Part of a small language model's weights.
Training: a variant of Muon for these matrices, 7866 steps.
Each number is 128 + 32 x the weight over its row's rms, rounded and kept within 0 to 255. Layers, rows and columns count from 0. The size above them is the row's rms in percent of the matrix's.

# layer 3 attention query, 384x384, rms 0.057, rows 213-245, columns 0-95
size [ 90  92  95  88  89  92  83  90  92  88  91  94  89  91  98  92  93  96  92  89  91  94  89  90  91  94  92  90  88  94  90  87  90]
[[ 78 102 118 142 117 144 132 125 181 151 163 139 161 180 174 133 120  85 152 125 137 111  88 111 186 134  71 105 128 141 119 138 147 112 125  83 114 138 122  94 111 100 230 142 142 106 159 130 138 167 174 104  99 119 155  56  91  95 139 121 153 110 124 154 125 175 148 150  98 158 132 185 117 170 135  81  94 135  90  73 105  72 204 150 137 175 107 152 163 173 196 108 107 152 185 183]
 [ 80 158 158  50 133 126 108 129 143 123 148  90 113 132 204 157 120 123 140 120 165 138 157 144  84  52 117 100 112 120 158 114 146 134 120 104 128 133 111 151 128 132  76  96  82 129 116 100 117  77  88 148 115  86 115 130 113 171 153 196 104 188 134 105 130 108 104  94 149  72 129 149 115  99 113 144 111 163 151 118 125 211 116  87 119  92 131 117 172 120 173  89 137 190 121 144]
 [132 170 103 111 105 112 111 124 146 162 105 156  62 134  96 133 122 146 163 101 160  77 137 162 124  75 146 123 125 117 185 208 158 113 132  91 135 108 139 153 138  99  87 130 149 122 131 157 110 117 112 188 151 102 106 122 166 115 108 109 121 121  78 160  70 189 150 128  92 156  82  85 138 228  85 112  99 129 106 142 102 116 139  96 168 143 163 152  94 147  98 106 106 151  79 129]
 [147 112 172 146 150 101  95 112  77 160 147 109 165 112  96 125 101  68 143 128 154  95 115 208 177  77 170 133  75 105  97  90 117 153 132 142 125 164 131 125 134 159 165 106 117 195  87 131 157 181 117 134 101 131 121 119 115 139 110 177 105 150 113  82 122 163 119 121  98 162 126  89 106 114  96 132  79 126 128 127 138  92 173 123  89  93  62  87 131  69 128 167 151 156 119 132]
 [108  86 174 129 109  99 175 125 108 101 120 100  96 142 154 135 112 173 144 125 160 143 173 111 167 119 174  96 113 113 118 153 114 124 174  96 153 126  50 102  65 110 186 137 131 148 118 158 154 116 132  92 174  38 123 140 124  79  64 195 150 112 144  78 187 103 171 112 160 135 100 112 137 140 172 137  66 131  80 148 100 127 117 115 122 102 174 139 132 125 159  75 137 171  93 169]
 [123 169 136 183 109 140  78 131 124 127  93  77  71 164 140  97 135 134  67 166 118 165  92  90 132  67 123 147  34  46 152 100 177 166 128 144  65  60 163 178 127 134 214 114 207 128 176 122 118 112 110 145 123 156 178 104  75 134 129 116 155 126 101 135  88  97 108 100 147 104  87 128 151 106 174  85 123 109 111 155  86 187 162 136 148  87 146 131 135  54 171  37 142 131 120 109]
 [115 112 120 117 129 172 155  91 118 154 160  99 139 133 202 143 132 118 166  99 132 186  61 109 150  82 122 140  68 119 100 146 150 135 175 157 138  95 127 116 131 132 128 149 138 183 158 105 173 165 131 118 169 114 227 155 158 140 127 129 128 102  94 160 144 227 123  84  52 160 189 140 160  99 193 173 120  86  45  92 154 193  98 142 123 124 110 168 131 166 104 112  98 120 203 134]
 [155 121 116  97 149 117 110 159 160 109 137 110 126 172 131 117 136  96  88 178 110 137 124 100 142 174 104 138 103 159 173 142  88 124 149 171 145 129 146  85 100 190 169  99  53 165 109 151 129 148 119 139 135 115 193 162 134 165 128  74 156 181 192  84 109 117 132  80 102  99 144 140 126 120 105 158 171 139  86 138  94 151 190  99 134 105 185 142 122  86 106 193 123  85 104 109]
 [ 80 147 174  65 141 199 116 139 138 132 171 152 120 118 105  98 114 162 179 146 120  82  95 107 195  83 111 165  79  98 160  78 109 111  83  72 138 108 105 121 118 146 116 181 111 101 107  89  92 143 102  97 117 159 109 181 143 102 113 113 153 168 122 123 125 115  88  76 108 103 151 184 139  88 158 121 104 179 118 140 117 119 168 101 118 148 147 134 162 168 163 111 141  85  95 179]
 [176  90 108 145 156 123  85 170  92 182 153 170 127 147 167 134 140 114 114  98 120 160 102 199  89 118 112 110 102 136  56 114 132 154 156 145  86 162 107 151  55 113 160 111 153 147 140 160 129 141 139 152 129 120 111 131 118 103 100 137 175 142 135 132 114 137 140 143 119  97  44 104 145 109 186 127 165 164  92 143 176 118 145  91 164 140 165 149  97 104 127 144 123 143 139 152]
 [ 78 113 119 169  78 107  94 114 133 137 164 117 133 153 137 124 132 123  55  77 115 176 127 134  89 115 154  85 157 132 171  80 165  35 100 104 103 129 166 201 154  72  92 114  78 139 158 123  94  73 103 117 153 144  88 164 153 144 146 104 133 153 138 148 103 155 129 156 142  96 114 137 155 135 127  83 113 104 164 151 138 118 175 171 139 105 137 102 184 130 100  87 145 105 152  84]
 [195 133 137 134  92 129 208 131 136 123  88 142 178 145 123 137 161 125  83 131 186 173 135  94 118  78 121 102  85 144  95  97 128 139 135 146 132 156 157 101 126 125 125 129 134  55 133 186 160 132 115  86  90 179 128  94 118 155 158 141  80 138 133 135 170 184 118 131 131 163 120  92 155 142 138 106 127 103 109 144 145 103 148 188  85 127 147 167 108 143  53 113 136 101 183 130]
 [141 135 115 107 134  76 157 145 104 136  69 110  63 127  91 128 128 130 138  64 109 129 179 128 107 126  82  96 168 129 147 114 109  98 127 152 119 135 110 178 159  85  90 118 153 169 126 168  94  96 109 132 171  90 191 133 173 168 107  96 130 161 124  93  87 121 134 186 196 127  72  58  99  98 142 125 122 107 150  50 173 151 159 117 134 180 152 131 120 155 160 128 103 112 104 100]
 [145 122 128 142 175 114 151 179 104 128 112  87 131  50 114 161 167 130 187 155 128  95 160  74 127 167 153 151  77 141 127 186  70 118 125 111 125 129 173  87 119 104  83 101 124  75 138 120 196 131 121  76 135 100  75 130 111 128 126  92  69  86 122 110 130 158 116 136 102 134 144 112 119 203 135 139  90 158 155 155 129  92 108 135 138 110 136 141 156 160  86 128 143 139 147 141]
 [133 134 155 106 111 142 161 132  97 166 116 158 118  77 135 177 136 146 124 124 106 164 116 174 163 157 130 140 144 134 134 101  99 149 150  99  88 184 183 119 153 152 130 114 118 130  90 136 138  81 136 121 119 110 109 154 109 152 114 152  96 105 155 141  69 184 103 131 111 138 125 125 133 103  98 143 129 149 103 154 127 103 211 180  88  77 130 131 118 126 118 110 157 202  87 136]
 [139  70  77 157 159 128 135 110 106 161 125 184  66 163 104  96 106 141 128 121 137 145 129 166 113 131 151 133 184 120 188 153 156 100 120 128 137  83  95 111  98 117 135 107 108 100 184  75 119  87 101 157 164 160 152  97 112 104 136 121 125 130  77 130 103 116 175  82 165 165 132  69 108 128  97 113 154 128 164 154  77 115  73 161 102 159 155 155 109 110  87 106 145  43 143 190]
 [143 147  64 134 121 177 145 120 108 110 124 125 162 103 131 160  76 115 138 170 149 113 125 124  89 116 141 122 112 122  97 133 132  87 125  44  90 139 149 107 177 117 170 158 113 136 177 112 107 139  92 127 179 114 151 117  96 111 130  94 153 140 115 118 164 122 126 145 102 137  94 115  99  99 102 134 144 183 125 123  72 107 123 110 123 183 114  65 138 115  95 115  84  91 189 150]
 [ 94 146 102  46 159 100  98 117  73 155  87  88  89 130 138 163 155  98 116 142 140 106 161 180 139 117 101 102 120 110 128 174 152 167 138  96 163 162  95 108 149 133 164 155 102 139  33 139 144 200 105  93  89  81 112 174 105 192 106 113  92  92 106 100 112 157 137 155 106 133 121  93 167  73 138 162 121 120 122 120 131 140 102 223 174 105 144 105 113  52 159 130  93 125 196 108]
 [172 149 153  91  39 108  81 158 100 133 140 145 119 110 135 163 130 167 135 140 115 149 145 107 147 146 106 172 118 103 123  95 115 150 181  88 145 121 143  76 109 202  70 151 137 156 108 126  82 151 108 156 120 118 182  83 159 141 148 125 119 116 131 124 147 117 116 100 180 133 113 102  98 151 121 148  70 108 127  91 115 106 139 160 103  98 150 103 129 147 143 140 127 124 131 105]
 [140  68 158 156  86 143 110 105 154 170 140 126 118 136 128 123 120 175 142 167 127 152 182  56 154 183  98 117 186 147 143 140  90 146  89  63 123  76 142 178 168 120 134 136 154 161 139 208 157 140 101 125 146  93 115 125 162 150 156 153 120 140  88 108  79 151 135 109 101 132 120 147 115 121  93 191 162 167 166 112  87 154  96 146 123 163 170  51 100  87 143 157 134  96 177 106]
 [126 113 199 101  70 150 136 180  98  89  74 145 115 157 117 120 117 159 103 118 118 126 161 148 138 169 129 136 144 179 152 164 132  46 114 100 105 135 160  90 121 147 142 105  76 147 112 136 148 131 148 119 137  72 155 120 144 148 108 126 182 126 124 126 159 163 145  96 192 121 119 157 165 135 100 100 134 130 130 151 140 163  64 143  79 142 136  98 152 221 109  97 104 141 104 134]
 [101 198 121 174  76  92 154 146  86 129 114  75  84 106 166 131 121 150 166 182 105 100 132  62  43 139 130  97 161 114 122 132 107 155 166 100  91 174 167 131 107  63 104  67 145 112  79 154 149  96 113 105 103 135 129 130 166 115 137 191 153 129 136 144 119 121 121  70 130 201  98 156  69 157 105 127 149 130 129 139  94 127 101 150 165 114  96 140 141 159 171 122 128 119 103  95]
 [160 142 122 161 119  85 152 107 146  95 121 135 159 112 145 153 183 175 156 153 118 111 179 153 123 139 152 102 153 146 109 131 129 122 142  85 152  99 152 114 128 116 181 118 170 111 161 103  92 143  98 134 114  97  97 174 107 145 115 108 169 119 179 126 125 112 138  93 131 115  96 149 169  92 140 111 112 151 119 118 148  81 119 105 121 130 102 113 137 108 107 107 109 134 120 133]
 [129 136 162 129  44  92 110  74 133 165 147 107 151 106 167 152 110 119  75  84 129 136  66 148 149 130  73 134 151 174 123 140  96  94 110  72 126 118 116 121 106 147 157 130 178 120  80 207  79  32 149 110 128 172  94  90  92 101  72 176 122 124 138  98 124 164 111 118 116 117  69  96 157 137 125 114 141 156 175 153  96 160  81 140 141  98 144 159 130 102  97 109 160  98 111 177]
 [109  87 169 114 173 101 128 149  77  97  85  94 132 126  84 144 156 190 113 174 131 151 171 101 130 145 103 136  95 141 150 163 156 131 162 173 102 182 109 140 113 119  94  75 106 164 124 120 109 151  83  98 132 109  36 111 116 107 102 134 129 144  89  91 163 135 170 155 159 104  95 152 134 103 122  98  89 136 109 153 153 120 144  82  99 112 137 159 137 174 130 118 147 171 134 184]
 [163 111 113 138 189 128 134 118 101 226 130  80 142 106 138 132 165 135 186  83 163 106  90 165 170 100 100 119 150 136  98 199 118 166 109 103  97 104 125 113 165 150 160  49 128 152 104 131 154  88 140 118 131 107  97  67 162 128 159 116 102 137 120 118 127 150 170 150 110 119 137  62 134  67 150  77 168 170 123 113 139 107  98  57  95 211 154 178 137 103 120 136 182  92 144 131]
 [138 156 120 161 111 153 167 165 127 126 152  89 150 150 149 138  74  53 147 161 154 124 117 129 144 101 140 108 149 110  98 137 110  95 121 114 160  54 135 177 122  52 144 175 135 133  79 138 103 156 153 133  98 141 152 136 165 100 113  86 128 134 155  75 136  87 137 130 167 148 114 100 130  88  72  95 105 108 109  89  85 144 101 157 130 184  97 107 145  83 220 176 171 135 132 178]
 [149 151  86 135 159 117 156 119 132 178 124 104  93 141 135  80 163 107 103 154 137 133 123 121  65 122 179 127 133 126 126 120 144  60  83 114  98  98  75 112 145 169 125 126 129 115 192 159 152 125 115 126 134 165 135  61 106 108 111  90  63 141 214 137 128 114  88 194  76 137 140 135 129 113  93 173 115 163 179 121 187 145 133 153 121 134 103 137 159 125 132 124 116  98  98 134]
 [161 125 104 156 117 114 126 138  83 129 168  98 172 114 113  96 130 130  55 174 114 172  82 178  98 130 147 134 149 128  98 126 112 104 127 200 159 104 111 114 152 186  79 143  97 131 157 153 146 109 121 100 109 148  72 180 124 178 147 166 162 154 170 138 180 177  92 114 139 126 141 129 100  61 121 167 108 129 137  98 131  99 157  83  88 146 160 120 157  84 103 138 188  90 223  82]
 [194 154 129 155 106 168 145 163 182 182 150 164  68 156 116 174 150 136 142 114 130 118 111 107 118 138 174 201 152  89 114 127 162 150  84 111 131 129  66 109  98 113 142 171 166 117 123  60  92  96 105 161  71 140 150 120 110 145 105 184 151 205 157 125 153 186  88  98 132 123 166 224 166 114 206 137 165 122 147 104 131 196 148 175 153 149 128 167 142 125 148 156 221  90 176 155]
 [166 142 112 127  61 109 126 101 141 120  97 117 165 187 115 150 155  89 151 108 154 162 150 177 136 139 172 137 176 114 134 145 149 224  70 187  96  81  99 154 139  82 162 143 141  99 120  82 135 170 115 154  76 111  90 156 114 133 124  75 114  89  69 161 190 154 103 135 134 102 132 135 141  98 155 157 151 129 118 187 121  94 118 186 123 131  93 147 109  71 211 125 151 140 118 130]
 [116 114  78 160 130 111 180 161  82 135 124 110 166 118  99 167 137  83 144 127  74 134 187 150 143  98 160 147  91 122  92 123 159 204 134 153 101 121 115 167  54  80  78 172  97 166 143  71  78 147  96 175 124 165 122 133 161 128 140 129 152 110 112 111 137 145 120 132 118 114 202 134 141 128 143 116 124 113 142 103 118 144 102 110 104 141 113  81  69 118 129 146 118 136 105 128]
 [123 140 101 119 108  82 121 114 110 142 154 146 144 139 142 160  99  96 164 156 179 103 148 149 129 111 180 148 114 109  84 118  94 149 103 162 123 125  84 154 106  90 145 169 100 139 151 175 130  75 170 133 116  51 167 110 157 103 139 157 137 194 137  94 138 177 176 154 151 177 130  63 150  82 147 151 151  60 140 138 106  89  91 111 113 166 102 196 133 218 165 142 151 145 122 167]]